From a checkpoint of a small transformer trained on Wikipedia.
Size: width 256, 2 heads of 128, MLP 1024 squared ReLU, vocabulary 4096.
Each number is 500 + 50 x the weight over the matrix's rms, rounded and kept within 0 to 999. Layers, rows and columns count from 0. Numbers have three digits each.

# layer 2 attention output (transposed), 256x256, rms 0.0942, rows 156-210, columns 128-255
502515498588434429434452399561464523516484501545564514472508492463505464462435511408470452454449572483501548528482542458419416477616521536429468497450420500528494499539604573449575573420544470524416529486475518490504510507592518487500581589512534487460433508438403499524550499499473614522575608408491470580541522569445473407602569502521400455471452437561488556449493453541586495517543
556491490473571470457524550548549452521433572506480587533570492508427546437594509535517506535522540459511482540544474441467432465491537549434521507509437464509532613553468425484462521513500583516543445457428540475545517574419543387529410440433571491496495490512518471472406485477532504543545510562470408402470570602447450466497369506436527539428520449450421443542543545474513456452463
467438521513614480522524557545542441511476406548538580452402477413521529484503498624533464514516467574519509502528478496430443484452492542527496533443489494517534495491493448541529468464478536441497427538525519484577495548506552505563551557537507584430448436483508408497543451525414492493415523501569530480478499529526489490468527470493467496486597501469496483416465541544538557500494
478516427458529537517422418541396414538493453412454414563537421462557489507551460444456518557423565479483477481447422387533532497543476459527493478490527624520501425531584546473473486381504571462503477443507442525457463504505450462484431483439522544493451557533535525541548561525469450470507452476462547397541497570467565535597503545515450528427383498447605551508452561606434553457375
514514498486531518441472579523517490521481415447522502475476462609478493559566502414390508433622514527458529461475516543484412477512536470563495453381534440433524474468568481485429494398570513481435596497487515569575514392485454486451407502514512490527474521505525516434538494541537519449496507464512509449424573446601432520545428505357450415485505478531502525530579571437461563624498
433556444466522414401539577443576515570501434443447519499488479435558553504425435478548499494585503533420614502499505489582428463541421570511566460527463541540542489508540509472465564545431487557489504468501414532500517492482561555573451474459512460559518506383474485562473502414472529561565564481474470483515442562559469550548492510442531518490492465481554503519394418511446559529511
495507527514533475520517474498522389493485582411519598590462549519461486536475493415487601601550414398542563591514435499623552624505524486585575534518496494593508559571466502434418627539528524598488447601527527415464501555561487549520508514524483483515495586445540454523483556388416469460450519571451527564424491413445528504538484459544543444631457468437481512479447545500495470557458
588508615443457454476550538623479568419482599500453512537519466550480477485635462489548458396500487481498496490550562505501629524469497493493476474514458613515592398390551514508595440480421559481519414513511489491443483473502541444513481513462463437407525573535406438451409433537532503610496500409369470514484518464445432611532497549517538555487505402454455620528597474486453447454549
443487598513475488491476508543450587409430488507476553441378494459522480540490454491555502481447469541505530450439494515540488531474495463462474577377647454520500398513476462396499563495501522505398562492495445488490475495487503578488364355504465524544511492517565440488565514504485465539591424483605428519508525464568463454494512531480504601556417543620540510496521539474380542395533
440462572468505495574495535536524579501491450486503491435486475494442494371504541552482420495562532472495521477426518545468579535503586569514457499435498497501479478494525531492592451420515462478529591549565546512526541507478474502556502551456498469557465389517482513492473499535487435445460486440525455541530437465614453550499499554606474661462493466405484510552575501430461603523512
451510622419505444511564491511450564473506471550407446438569516551463468486519469562500507498558579471556546521494555471507490553516430533484597554529525599468563587479605512453464540506504427469424461411555501475395511542433527496457492503506565476491529505549380408474421478425518481468649510486459529538399445485485474464408474553548515531487439567588486444442548548501543537515545
498533615475463573515542501452510457414450547429484489439409506445512430463417464478476483547371381488537519615470591551542499515507460501489552568609424512483472460463543413531585463481466489525534431423445441544496476462552535531526452510532429489451506493496545444493528484534422467477578444542564526373478510493533560445549533443519449449520505487433518450418571519435518564527564
557441446507564506449502513449549511443518553514532509557561429489566546464527501481463419487612469457575527442544471411549464528544475527490509437515552539502462520468485428507435518467481376480485467397539523468432582549472581347458486479489575507498551499590445498598504584520564497441517521505610514457505540528543435468495431599427421566524486494480477490529531487529528466500542
412489580468536511514518576588526515525518442500572482453525608491412525455481493477586468490423429406536450442604377427334467508470478543484555472450551530438475483506524477607428525491539424600528486532537543525451529447522551452511591492537451487449546462612471455461461487570503499458409498582471467501559534533536521521492457477429508481511499506529527500657428585560511485478422
504554496502493520447489431554488519490529473484474461586431503567546449368515481407490486530420498454512529513546458421545407409526524525464466542465445488394523616582589493399535477514514517497507509485517485470535477395405533561412571544510474504513496464528488602495420488462552508476443472503507497521541570492492394547499489424551600421497513439563517448638450540466434564568512
397584461441448538465534442558555509443600471523477480479529430558497503551488564642523470456478508430518507511540510438428494480462498527452490463545457506520627505481450579574468552537516489450506458397571466492454529396494536497495475448574506551486464399471540416525529480460455506413473523443531425486514513557505478478509532435517565480386489577528538448396505517552422462520486
533525625489390485393519607479535367489466497539406557386446483542537458453543412515547491501576458420483582465474471491483381548492570495514481436510514520503448490569483494523509517482496565401379489582533425444427485456455464487403447443459480583499525520527514422501596487620535488480531527497492550512514548427454432487422478444534550436493499465537520586423456426526462472427623
522566534564505498515439536514534524473554513529577482459469546443535495512559609482417544404501479521561494460515527465487496457499437485471514541601563565496499571543490591545519520617379487601478526585466488576575450457466509461549500496491543526488494477440542452469486534458541573503470524534458476471593385572523483517525555479523547528543473485503487465489489508479522476517516
519455457450409541555489525531543450575406564457399447541557525471529446497556547604491427451523493508381458472476473512546516547427502619418531571573508462493533583474553455472552489443545568469509466471506410556473520537494486523536501576591505532455459554482442566516400453573414462570471535459587462478486486551482545542474553504555430679503445422464526526503507399420537532532504
493585568416540501555476419603512557514512489434500487521617447428446428445510451451493481521529574629466522494562499566565474503570525432515440535507484469482522573536401447531506485580467447413533515540542495561479499615589572541543493561548479550510511452425576600480438486488487474488413521540449552487483546449567486493504565527521431485483456576493555564477599548465493429526514
419543431450453538485599497562452440552552552414487472406513487525533497496550531504520453579515551434494523487536460556528484542509427510388545512526610511593474529507469453475486471472495532425439505366502439567488514451470455440538545464458595496634432436511548517580603404602529450471508482425451554425427563446563566480507545526545390527420475536465522429650515502532390460474540
442505516457541592455501314465474558520493415474513499477556444498456532545547440505596516483547462414494560465398546606519550438471489501498484561522560502518495536523512407504488513485604538496520526494490565582447427356519448461448538543457496452452503518485456522523511428560563460515522444558524539493521481496486557462497482465467545468544450443492540594453412434592456476575572
560515577478476468462488466545478418492462437483429435415475554553493585506464405557515503456520518464546517501536460518517504501527507523453381499524567421408451444485527572522445520496541496452529536451507536452528534540531450546513440490480632505418484592362576498472489449442475498569532542539522528555493559436484475581510536489497514437478542488513461465514486571539529479534495
582552394506449554469550398593382597564677439479450624488423541433523561433502536465451550517441514510524546479591577513523506592457498497439463446473437497519434471523427507507454473424517449540460421461517478537458469500578610417534498540516468438472525498555455595429506510534474596477443472533470571528411558638463510495523464512526441527390481430492517566529464480537516538638432
441548537489449511512434515472445479399520488464655503562454487467445445514450596515470487477519562399492480565497566526492408408539461546574422520548400538361424440472478475516491544431538449392481487484534518607612509500502501538455473505512552520506552550471554453457610437464416464560448524513478492557531523544494501531419363549539503451450459479500557404445454501533512483484568
420494480545517517531588498433530488405471550564540437508537441441504421473499471386496446491418479494526552448416424592437535573500505434485493465443609505499571556602462513522568661464440480414526440588551542421548452528540551589474442457487545466491538559524459507519529502499578443526505519439615528555426384425486542567460467524518475444570563542509452499420533451532501471438549
535480558554595560547535523478604437537507504555409634493517531527487536403431429516520565575577552481492474513543503514473497498528517506524484502456483410447552415450582546445500453513480574587422458420565544546506586539510460545453509605454619526523563528499394570545541465576453541370437468593528463523445472461481514457501591508518613457569490491499516607542465470485589520551445
493490521529448448526476568439522573547487444527464532442513530512543466539475451572487433537428547528467507537456448473416471582562490509525501441502540508511506464554526522471475455512486585504563489528522488555437529496476446588449461396505522434524494577491553499488535591522531486599574554491549521485474572500580406460545542573443533469506554459450499430498526443608580487460481
446465458511521462503511494443493484434433545435548476492466504585464568486514504509363514494423403448376598509534544416528494548529508440487450531490567437590548466571522443533560530591491476478490594529549456578495527595461586542445511465485534578487472542438507467495450487517546489543439562519549459522534535424518507584406532516478480449590542408564531575555447482457494537422554
596426523472489462569416474488543484522506540485541493530529497515600579487474444629503465487457423513467375442471454432409580442525632482558422499477447438437547558563502556498489451555487489427511497543664506548416457455482452517579511453464555448461478496464473477554529514534576579588479532503428438462499483482495577540615437449622528538613376374489453421531516504588542530581585
492584385560558504581583482555492579513545440484432490462543401505574480547470443528522572494517484503478540455458555570457480515474487523430560558504569471567578472552456449509512464437550520475608529472522505451488448498501460495484515527422453549501442530497524520529556551516423586478549518512594564496563463491629495538423556483450497554460620481478499431516512413456511499495454
518528493535515498459473571550535492419484511454403437536462474503502516545596550468584477583541537515522483478464498487475579530570477465473488595463501494466472507573466608448510484440483466555565566462544492406500566446525515562546505475503478578546553488510481481506517534429438549499588517575499565511438559614492511579531491510505480560507561463513513562505493505460502562502443
501446467530524475445572504478579540565463419515450583579548518530508568526541553547553526433465513462503475517507453500408533496566567487439513545594449535485541500503515577479527531505479485524515401570530588445476482507500573483510384551459515432498421513592470431532514412494462502391553522549470547521486512452510382522528552590552503438417524472457481398551507478405422510499494
569489513539542519419565539524478503614506546554473516515462517484500440511554521507570561532449564528530473495540417494579508504510552478538557539506498459553493436625539534563415525515521561435490414519479487430524539441556447584443552510536531557525491318482466426489583452497551531504503452568490561521528426460526476554536459546488485531431470479465517505407553421475412459458414
515499494455488506552481514595473473463416468554609529556470557578476412493582476497451453531465519467521559577430460566385424503510488516456504484378446536547501486548566474522562534547474468554518535526480348425521436476452542560510542517456506531489414479494553522460545395531551416439550565496472523478674452508536558501419475544423540519436547485461503443569608535504617504485506
589587438599549643468447523504497531451522537628492540415532518500524540524498398416565539514552494465503479476478487441462532534540435582520450654519520575470524403429554563463583384607525473421568508550498509528510533539474532497434511534451506534432554466430571438457439487485581489460376470492527475371493536503475503436565495453480470506499471555529525493547545402520506495531494
576490502540528407516398508418490436567503529572556396413506499526460466505561457496547582519529497514463477425549566496526458510571524499444520518558486494524551547466556580543469514463447517536505524504517518522545544496470433457514436503497490468486621356441475539470553518497510385533537522487525516582417531524435468500484508526494526440521511499468406487522507511552484468471586
512379475512391516585446446453400502431469444572555516458540542506532538524558374495452564537458490433527477546551519490547526366484557492588481488496457531576497468499551479585483546491470496527542523538512480486489504502522440519440547488487501506513446421483466554387493414516443544541534532455509581472508465558500546414432520537593441471478497511438490464444528484497447464473479
448454555542569518504447496469608463413526463467466552465427434475517603525468606508424493504509490465480493536486399586448524488517554435584518353481527560462439592502567496447525483494439507491472474464562496484446469556528521500365493443489501480484485475557603436513506439498495545567493488514509514493447417478518554473530450481477529491465470583490526527554506494426566397448486
466519448535419513483471447475536558442427488557382467564542553383478426597435546540454501538446502474460484475540532432506459427408507450497588487481513410479546495486547538553467461575507516503634543577442519508482586480550444476433393412513508595571525504435477640517505514468393509546539479503532562534516429515486565498499435445434425555505464488507481598518557425549453542438491
462463476475601480468481551554533477475389412461542422454453525453404561406464489450480491501497450520471457447598481446474527441446420488527488626536526483541528477538555443534507514516437483575527507517491522593554586477542481487509423590506458437459454500520527523449494527443557401423517466628414449513604503517458486473589430544467515480432477431506516569601457429472495548456493
524489451430457575554520532550509506541474499516561472479421490469530531506439436615588530501511513476443458548481555452489507451555467512576516456507508493492546589350497514499363408523468378512494571636516609600514490551561444508497597442552507481460533530515482495534494510528490587515585477507490434478529516566535446473493496629535528422378524414485523529504498469496507492596532
405476469485405480577427408404461573590515537475477457445568466621496519514414455453430529513505565500503517423418502595482470499423476386494456449535534414509496437446461506456549535507447453535456477566457526505438508467502546455440474532468457559445537539475530478546580436461397457546458551568469517545497494555472544467592479482450531460521513481492503409643407586422504571594579
579491535478486404514646503472502466377496510532538513419559485438611585559411523520543481496434581470573468513514461535499496506510543502459489528498431551371472536460494403588344554501485460436490570486526609460459485551479500474527493510631508475465489432502463515500427564506420449523467547472536527490540497536480582544570483471478530479380488579440505555548481521452515479569462
502506449457491432507369596458608478487566422488465537490509417459567470536439522514482424502425452473479505599516511414462508395485457466418425482475521448532418604367471493547455470517414470464503511464413482468493418497437465488499531599609519487522447476484462585545452538526416478561524422484486515477439465422601510538490475470473536471420370622543510546534507601529529460478461
484521522449420413450470560489575434564494475485481531540497566492495553542525584489477603594522442508396585426559454449497462442509444576514461460543462565496493505391450519537582545484419501591481436419567423413527558484576463462467517538435500510470506442543538582475436541446437496476555511472497492456583531373359444490500503520492438457466607503575561519557475537452462475618550
496481569424576426565470545469469537489570482528621500523494386454378519431528481513492448515439475493516433577483547509591525514477441547573527486557480416493486504460454456555463479492530430607463544579574453503433484434526488503494569521494499425595549550511465508440546475509484570553563643457520599479528486533516488534459477431611594491410483560479514545567474489453457523525471
476486535581486511519421505470471537489550439491494446555636473495533464526570549490472553541507506425489585474453423539566411462512563513496423520543445487527408531564498479414479519474492511518521403493488588482458584527585439481476504446431622573378385466457539475569455498519517503436466530402555498534597399574573481456520468392568472447511501516524500567449518483408532486561483
529475396510400539517455528571553554388455558508466442559498534462458537398554471413419469469415528435482459478537483535552540525473418420531558503478462477566554540452479477444484539498570467489404447558486498474595495559535425553474530547469489522512476576442520553535504481560524512493533595438494480491508509541481476444515483638498485547465572476517563473508437446549532471506487
503447466398520505597561611503522549526492451523502584547493526589400538468425542546405459531608601437504467459464574495520427419413446460499470490494524589524519427478517506460487461541459480446519584465497517484476488521508402405571542524521497500440519525439563473498454487446453553556500528495470450386439482457474461579470524485556544368534505425557471502523430510538510507491523
494533486490490572466442393460484518552443501426575485463377500439501415522497430501382548587458387581551511481540611508630494580572504427400509558483527480450448456469508630454424541458431499403451531440495546517471471483463503525448442466482540614534539554561540507539587471570450582550459463529517640497526436461459398535556468487549562505520510469529398552492508554503460483425463
480477527486432523530584505341487532535552506518562526425514500485437503397465441523505602443466536644485370469526470558527507469487519536460428381528456573545525591558504601496557571430409499417480482508503566434528495477482534515443513490530491481442560510498535512512525516509473478533517462455521500546421463518539400503463452372458490500436547558518558484537433522623487414434553
562513495539496558432519586522498486519558476479422522519488449569435463460470533474477435551445395500565554518519460561532421453501471499580512491463471422512471539579470473443491466432481422519489493544515476514468469463502508444468457497446494420348502474523512474467448465537498488580607537561495602436517524517445418518469508436525551518535471482514498555495606449384512554545488
471503467428598529451513553508467411512447612452469463422512503508431538480490430546476546399501499541554505484599542515471567406549475469563425502550526406542491570361401473584515591453464572540568542488521471495550521502505454500542531483466532517483527479515386518502578453471487509497452517504439423477596520527539548510481551506543518473449432528471426489468547483491494531445505
542516506507481386465442489507430485491552492560563495508528530505570513480454586581554469541542389453528506567541397620537575405530397437551581438536559474514625390477434485529565597537537361461585488503549440526495458532540565546555524480419494467512512521545344544459440475650479429542466437477414487416487559532511488501544459387534493491537487545496460462522522466529559462378441
# layer 2 attention value, 256x256, rms 0.108, rows 157-210, columns 128-255
504512486591462495521511429554521540508515451430485557589463516561459461491480476531485529541465468589442513416546628476571469508504447435519484513501463452580419553493501519526565463582489595534507528479504539498484594370623574576493534521598523474585485506543530454512583522493425518513430518482557505467511535431569452492475579512488570447507549504531592497429436473499472508399486
453481517426558516505515524574511453471510458528427469551530536473490491620557470444494512521497409507434545549502500517550442455411452478475562450497431503458439584459555508403475561455491584474454519476478500446439510465508502472444492448503411588512478485466548556514538512484427449406426524522403366541472520433532426563469492428383432471484514478438482503503579414503519438366392
453455440560506467459461508489543459501497537512455517447505516595439504543448457580478494529478581462373638524455637609527519502538463552461418557394487393450474452401590459482569482571536391485450495424543375444474583521452550499497537499526525503589453475486567501606460491471527560504498474457500612504425545571594469415512508484583559509489519512535566504438485514591520542493517
512519558538418468515544453476490439556461576444489513535508534417400504642455455505496472518506548540465525600516465545544505532471567349523472503514494459472555535517497442454430440461475422539470502478475384389452395492507426530508434527457560477554482463498551532560468538479442395384461492517473556520440430440511458493535487521489460480511463587491511415438424472389559487512544
523510523560520493471478488375488488560649497481544386590491520483499479489531577418485519501512378485486550581601449536554553486509494572414395487473494522462490537515423487575422501576524461549463440547525638562567444514561522441478583580511569484446491478454472540456502542524511478449574448525539452518543631405472494558547449415478466475548512475503609450491605418501484546493518
458412556532395479490396459513480488465573472608632546468480529502665456504493413514548432447505524432540476504548563514497468513553441508514540417472413416517478514500438480540485599619475533506494530563464503616509537604517582522475589451521454527375568524620505422548518491586561480559348457437496403450531427521420488503559522535501517455534504446538539462511398561487397414542519
442503470497560466508461600567513616485509580518490441510509514544346487398515563489590589504415449457441465470524483390448554391491575446506642476541563560472433557554537464459443400502501424506449418563524470560532482448485488486481562502539507528477473461669497447473500503469563440493597525610614576511461483460495441491386499550502491555384519411466568618556502544481504536498577
448481467550464464536545470404589396469562558389514563550545502445447419421427450440412530423508463454517591600545455531526488449391483634541537498458543538493544586456504501564408456443497525534472513473545530524513388603541545380564479506492510536454598452509489507499492480391570421455490537471525593472512488445398563620577474476487507454418436510386479489454431567546559554650544
466540527582546500476477547519506500529488526430491463526484596536563422525473512467480535474539473409519509560573452540553449525495538476557550447458409530527539570443506534518378485319484420465505505511534513520491318470506440519524511420414546437470528482407437519517465504405575411568589506543516501545474508508543511466447509548382467415554381495423635524481424528536495460520504
491434514506487513511537506529525442510526427370526478447535551525480475398439440617487514556471447485520514433467436378499506538442488484419440548530520408478503524534534462497499434375559458495537532507484513539584420359550482524492482530451431462539521520543403593435545466479544463495534484458479564513561538499456491529467502487541510337478487467413460538518521549572515545467493
472528487547460518483540517558411433574420520546388577444554589523472482516467600551535514468559535467441507557473444492521605439527494574425422499403502503515457497435418400574534458422410538412488491553471484451518536600538433523532444520514441559501511595443502526504552480517527539545509504419532489525533460485489379585517488547476523623486511530542510629581452449378369593365508
535477451602540553434444459572446504479633459500493453418530561420455638449407510562411444486570456545485491540468439414533505534506478397489514527473523511518552539504444480510478595450530499420495554433514510545589594618502583443522444582453501449555439539473525529540537479485517526617536502476520500470499493485359531598464520484571591376559550435549528438448476554444485521554444
539543561394473468549436458504482468422507416426450442598520519482600492499548424450482505628431532484478470488486480369581412465559532544508498525535467536549480533581429410383498461438562516565476457472414525481494511432483502538556480466585560616567476515518548516482529608528471503523516499481552567557481484465441394433499529534503500444434517485530541436463547557515542543502626
423563531384456488541480518546565576455532538528566424461475603426505551452437506497477513444486588582568537494460451477390521524562561594466523528449504493537495464571502450468361502603557388528448481575516509434462572496542477460595536518443446526547477546582494453496428614469478527487454610517532497432443504474523530465457569551561451487448532595430644478457457397519544550440547
493441448451548514528445495390495469517470656473665461401524506539499463528440469487407509542473420467526495476513447491474532528470442549472478492593469516531468593575459509493475531480559545430522517417385504443515548405432535453482465630468490508492510553451524501410552535442445469500553519514430537437506554437478501516596493501599441612474459527489506576561463499490556518450415
538461491548518500497359506503479568466510499500488486490545497457505625559446360578484465471440483518513435437489390447479433417494518516459512524486514536519436483478521556460506530498406442457495512472465488463486414520416490550547554368567412479547573465530426417488427519415455453538444423500607481550527474519397501576506502370536501513533365438582469571593430510430559615579505
516534441553528579540494597476507484498449438481605476551476497465460428465490593407530507535450570466551509440494520430433459508475502500500501553536443567456453490541578467550450522500484526525518387516464570585543507485511508589494469442532546641496560465436521525465526538567481579489589584401393500465533529534395542496484431596406486486495533558516458523474558540573438418520515
376424525431379484473475542511495467375510489524492486641512429545456583516510554544460462493512447355448610570566478514440535487456432464565515451432333586460504446527519533451522416503514520534529382530615433414527397372510411447552490481534583487477405525459562599534480523476609484451441507488501497468510467436617552421576491513458565558479487412479489542504493453510432561476494
563438567493525623544492450402436505493457541584540410456571485561509490477525413523433511580592474519582649448487506616405522448480502505570397642494458494477386514554565417517496387502443562467476576448535599452441491469402468620559557418508460483485479517484424473520416427577581479557375487642454446488478412521451485415474547499421535453440589480429486572521476608495460519513517
440479489441505564598499411433471547574604401551416528468439447570441552437374495474468611502520488447466485510519512533457561571508524569618570457517508492487479498473480559589507465513388370416524504379459555529538533409538525517505508543458587484496449448497507494432495536458430483456530337485516565532490437474402455592516440515447531396561527558550507545552421569457609470535498
532454519449430468525475546534491534505501552513450437508390486533606482549487550425532450514494507422498394447420440490477555507420447507465522464479498514464593563499559515527509510570509538422564471502481452482466390470417499508448455540528530502522574518583470510523429496477461557360486422392497556407500530530512489466505519514532637538532461595485532482455528488508514535519527
539578488527495487474437449581439572532497546462577443476512319447496474462468465490452405334480451528544584451457454514503414427466477480498608473478539587508526497501463592398465529513460420519495568463446521453380520467549418485488497499534468485511577485467496517462497473486522513491569480569502524385596490486439547429467392417456453451542539412480490516546538494513495465552471
572560391483503522580477512479535483431537515519503540526464509361434497463488538437521477552529495435575489480477540467553494487558419461555484523616495537539486497531492510516502503478481497454510518511451525437481542422570455471506355524559516518547367413396478428466454515555505446594624459400484462487509475417469496442604491456480514588489485514525533485435472438494456460465582
471512611539524572614517424559522540564428532475438511472558532449530498602510472442430570564508566571677490484473517476496551523480540620398526525530488517508467518481448458532472538500511472482502525529556457379381573496441532579463485433407559543491460501554524557516548516542445578563520505507515549467542494452463503486496457436525465579636490528522518566587450489439495451519450
559521471504538493399435466492496475478479546569459531534539542555575476503524516536547554493435440523465428452439483574544440407502522477441503496494506472430537568495563540390562448468523601536576527546407488517517497432506550554485627554476503584500568447512543483435469519481588488532507429472522533524557452553494470495467497420554415501498520469522460466545581482510548571527524
498517513496408519396488565410483520594439522477467462497427486550577473543442520507521499588480538573616527483588425458503505462384408433487493601577530476503627470584466516551504514443541492558433630621388471480548478449515470530521649521592421440572458565463526488574559522598569503488500398599438491588455480500447646486540473468503445538529458347600476432504462527510532473527505
564465423624503508448400551513497473525407507442502414476461489463559520523594504374429471499387505517423466499518568647564521455462458424458555562459473505523573515451453425556501526596460502574511496483492605523531569455506487592473562556517440511544508525485466549536485495513532464640460401510468510524482570587604513503487515519519523499502475507407489625523605462475509515575583
432548465556447515514536444513474523487504491531506555530567486508525549531383530510526508549529427517593458650543441503397556533570537563526533436466498583475543604455572515500433474536500578498423473471513552481383350514403637543491528566504447550616521454472460419523488570477447481540497502534443512507543444491468485470495439487612508501488514543555426431548606488573468443516586
537437464532434474455425549538453529463561500487457437528392409681474470535452511479576498473568492465623565506556645523568475503528456517496508396476512465431494469575541467464435597443620517481486532466469511492520454564392543504561557526493600527499558653580546515520597433467470462480531533458458539572512555560417448482439469484665459568473476390559509500454520540584429469515543
556521456421548497434506540481429461501470445513433522470456614447511478516530515463401456458534384549500586555478480533602459536540374502498477496547536475544451508457565605449518437499496583552575431573465485600548488480532504521470476521469472500463492459494491524482396438465397465486529438529497534556630508452559462506500466526437505498468560569441518462501472411494481547467616
445557508497468561439510556419567489456525470480450581435489471377407551454407525473499540447506475595518519586471420541538459493458450497469476433428482421452479549522468477555433381483431492553518481462540477610515444546508501492407465552447565435416490547495493602512519456543499404549501473548500508430529483505676479461494502556589531531447418400542485428583447520591513450539490
548524415519594422486391548535532407528419467544570501492506392559467426492487426541509563624539446534534502448462576493493452525505482461427552518579480555556521560505533508549427603494442539505493521670488505562388487491623488498537471470495467546439489530461443562492448423644550517583480478556524421511526420483528537422498550508548473408390543455552480558483568543477622440389451
515603605501511568449547408562600507475570535496425504522469432461499621467558485539500451507428594551470508562548551594442507500519455540503568456415538506529410537468483556550538517488470510434493384526532519530574563487628544515418535465585474481508433480516426517501433443492554541496489466471597465522488525512533593475541515506448480512452598506608590526517564506337531458526461
430571431577431463489484517500470552464452462437543403462512480420577449418514519540423508545556596594577490516521585436549546555475579570466526525520436418450417443451492476486423405429547534434529460445503522586511470493534442525569530443441450589435597351519545479468543590531460492381475464513492485598492485614549478499451501544557469468413445562491410568475461550539548483613543
509459507548553521482554578476546503531536403379433479484442557441580469511525477508433422447474515463442652462548418498343505455471479456526523550576569449563571547541555391564490546521540554480549518547522527488556526564514497449487504458506494498567535502391532496532511562497522515605519486478402573567560580394448425569493554628476437449464538494434533438548443456447450444588586
468470561540501436439477520499423492541583501485456531451521488524495545553542538546531396418503467402527474468585493485498515493495500393610494530500487554430521547491647498505564520426490432473456586478539579538583502556434483565472451496460503474524482502482520580454455495513512543531550456544512482510504552509502655566487489499554542526563525412527553469557472537447526520565572
507479487586522484424599557568609514579484468471512468515537507511505470505529474552390501469533498507457573544424516491473497498484500486548485484512537533567478581536468510387565572447538511453484507452537590467476494495507572519479460520498494598537530532449612427480517483525514524468445492475543535558613511476435526483490505461548557613466543620554502511608564482471509456465582
586491454556571546385481536438451398501440514557429521519553474527458525523393410623478548557393485538611499537492514441521563548467545480480391487473439466473514462544526415557495437484498458477566511430510525476478539576510645493520558552568451623448517513438458439581447500564579496491464523451427469543564480480513541551551607475562441472529488517583491487419503521468588556511473
503492551490505512501502393393521435522473480464465475492507470400520588535479536439507461536396388514404590458459377498579537573479480487434602531532633550474445541487468550438545521508520488531550548480443479483468421512524600508531543481581479461397516581574572508474464471471445498671402539607554509497555513476516533429426543516487578545517529514486577482493484488471455530471577
543578526508522448570484438584435531514510415434499514515547474566543523486473547476502503519477489447462481423525578449509486504550454488414476605499532523478507477550507470531438535523402490527536449600550503477418558529538540470412518404618517530441529448413554516385522517584480587471443515425525491536494537475521508526474601543489505490452582534480522488476542626483464457472581
566506477452490571503586548584571511447548401427426405476347424533515518434547569485504446558500445529549548518529484630619455463398455536477516469479522597551485455573504443430479491520572483497402463475588531522450613434463481518519294462585441541575488561481466520416546463478413564459578480535474526558427559508469523491473529528531598445510451397538502470458507454451449512606485
655364553534421511507471524530480489560505530508550541532374454425521513427448534524534478464427579452530494475495525473518469458585509595541434618433519401536442473504449550537498446520483423648474549468450460584502490618604496511545484435510526470559562522554443450531543547423555535560467616461542426443425554607513454556435436409603527619531526564549471524531470542436498517563426
419542515464540414398492463554524538466563460476500504445437456526505421457602487494448506449539475455418470474557536467516470474502558509463423520442488424501578514505545498429551521392505518477541536516455599412537591522552371533459489560488518591456432581508431528446508510558479523520520517604513459484503525561477425426570484468534552543420466495595489493504475534659413497497520
483589534542641549486592501465503475399576422542441500448500553545562497501553565557490454498566592454511573482493494504519484554507587522531497528467473559464444499512472535589624489539510536412515589493402615505443490505531428444492414493403544572527551573491510482531409523494599638472371587456512446597418460471454508458563483502541399557451536417562510502584454499408504522511451
521537503471508437522520500454452469491529463573442544458571513456432489432495541502549564463536495506519562534565488462584380528514354537538518426489444563455486521620461564449442465490530486555608446560368502468519492531483418482472552486512504568464618639484445511426461537436550527572487523557495551486495390417515464572448482507488385420508574573555501527429475510488599538467557
383430584386459491491505565508489447618557461484481541484532456460587549530407513480439505672526486497492411472494513509470513443521563489416447524468569476498485500597455544440456477464543492422445503509561505494496462451525571565453397471462584533463527488479517516521409545537496525481439525545523520547480538512540516520449431515517468471543545561505459534447512619571481535408531
573567525451415556485488587504463439518447519548447541553486473531459475505484539554476461546546456529591486528470408610464457419346441561486529394442494513483467413501423534483527585397509453469600496437509488525460468559501547546532569487520441533530543482474504531517428604526438520548537538472564625411546474530600473511475511456416491593440553587491462442395627468519540563445501
365481503519494432453538466605519585435522456519502423521461538487462505493523589544532493578387397584491445531494463586546446511390514476519461482483455542552470554533495523514498460618484437531511548470479544459549424484500555509471479532557564439398488427550642501433518511458490584510471451530477440528488452506530586492510577449509459487494502541474508515556490576499478502582538
496514493627490447566533553402505459532514459392616405519561520466566557368532440487498540526496419524450533500541438352471490355565490459469494534545449506479470499510473513600458478506578565439454492459419478493478560543602502550472440556638430453551556489519436500535569548535535566498535427593471467478474499474451404524423442491598481494504543511525599537511521392484421504579513
446507471463492597491515506459553511486488559560426535521507536526420500492494448517550421482506535552568494595497467477542517436553419552471599408522523479480490542481478514427454575577445465448431602477420543499444514388451555595501562603432566471575527541534531391560355566498570389429531486513480511440492599464471589478502436520429518470408517563468509533483476568550469416494508
492502484485540479465498519500475527530429617587522527505554473551448611560500521569595447511478487475580491492534467425466524579506520480426526552514462496481525541549520535467545467518519501530417583494633460413530609406487462545579437583478349523667391477445476485514455525508622387474541438437469464557423427457475567443540519431582548448444460571483510495426615590493540585479380
626461493502501530457460610557534436563532463317495468587478530414462514590551492467526550501534446501407381520507544502517538490495446504421431530502548535520467410460513476577492504487502541535515413554492501537468472525531461494488493477558492581411532535484484423491425521464619534502457592417538561514416387479552436622546491482493465585463547554566465418499496512512417502437503
391560508441510474576451530512527487613481479492506504472523409551561567471482505546548514447541512500444548530552480491448517515556424487494546474502504556429518520601504470456513431465413479458490366481536614552409641525461456517457420475460494457479573458526431532487468518378489445471597512470492530501523524411471460468520554523478500567492566485486511496574515555456463548450506
416418454462525389546494548477492581496508555480487535512561479590526395521553544447443646522517488438462493522443537403500421482581586506459470450550520534447485600551400489488458448537466542529479487481552579428556632457493523488451429493402617536477508479482598482525437478468629471465441544407447522554437478490399418542425613545417472513461592554546503523553493490485566546503530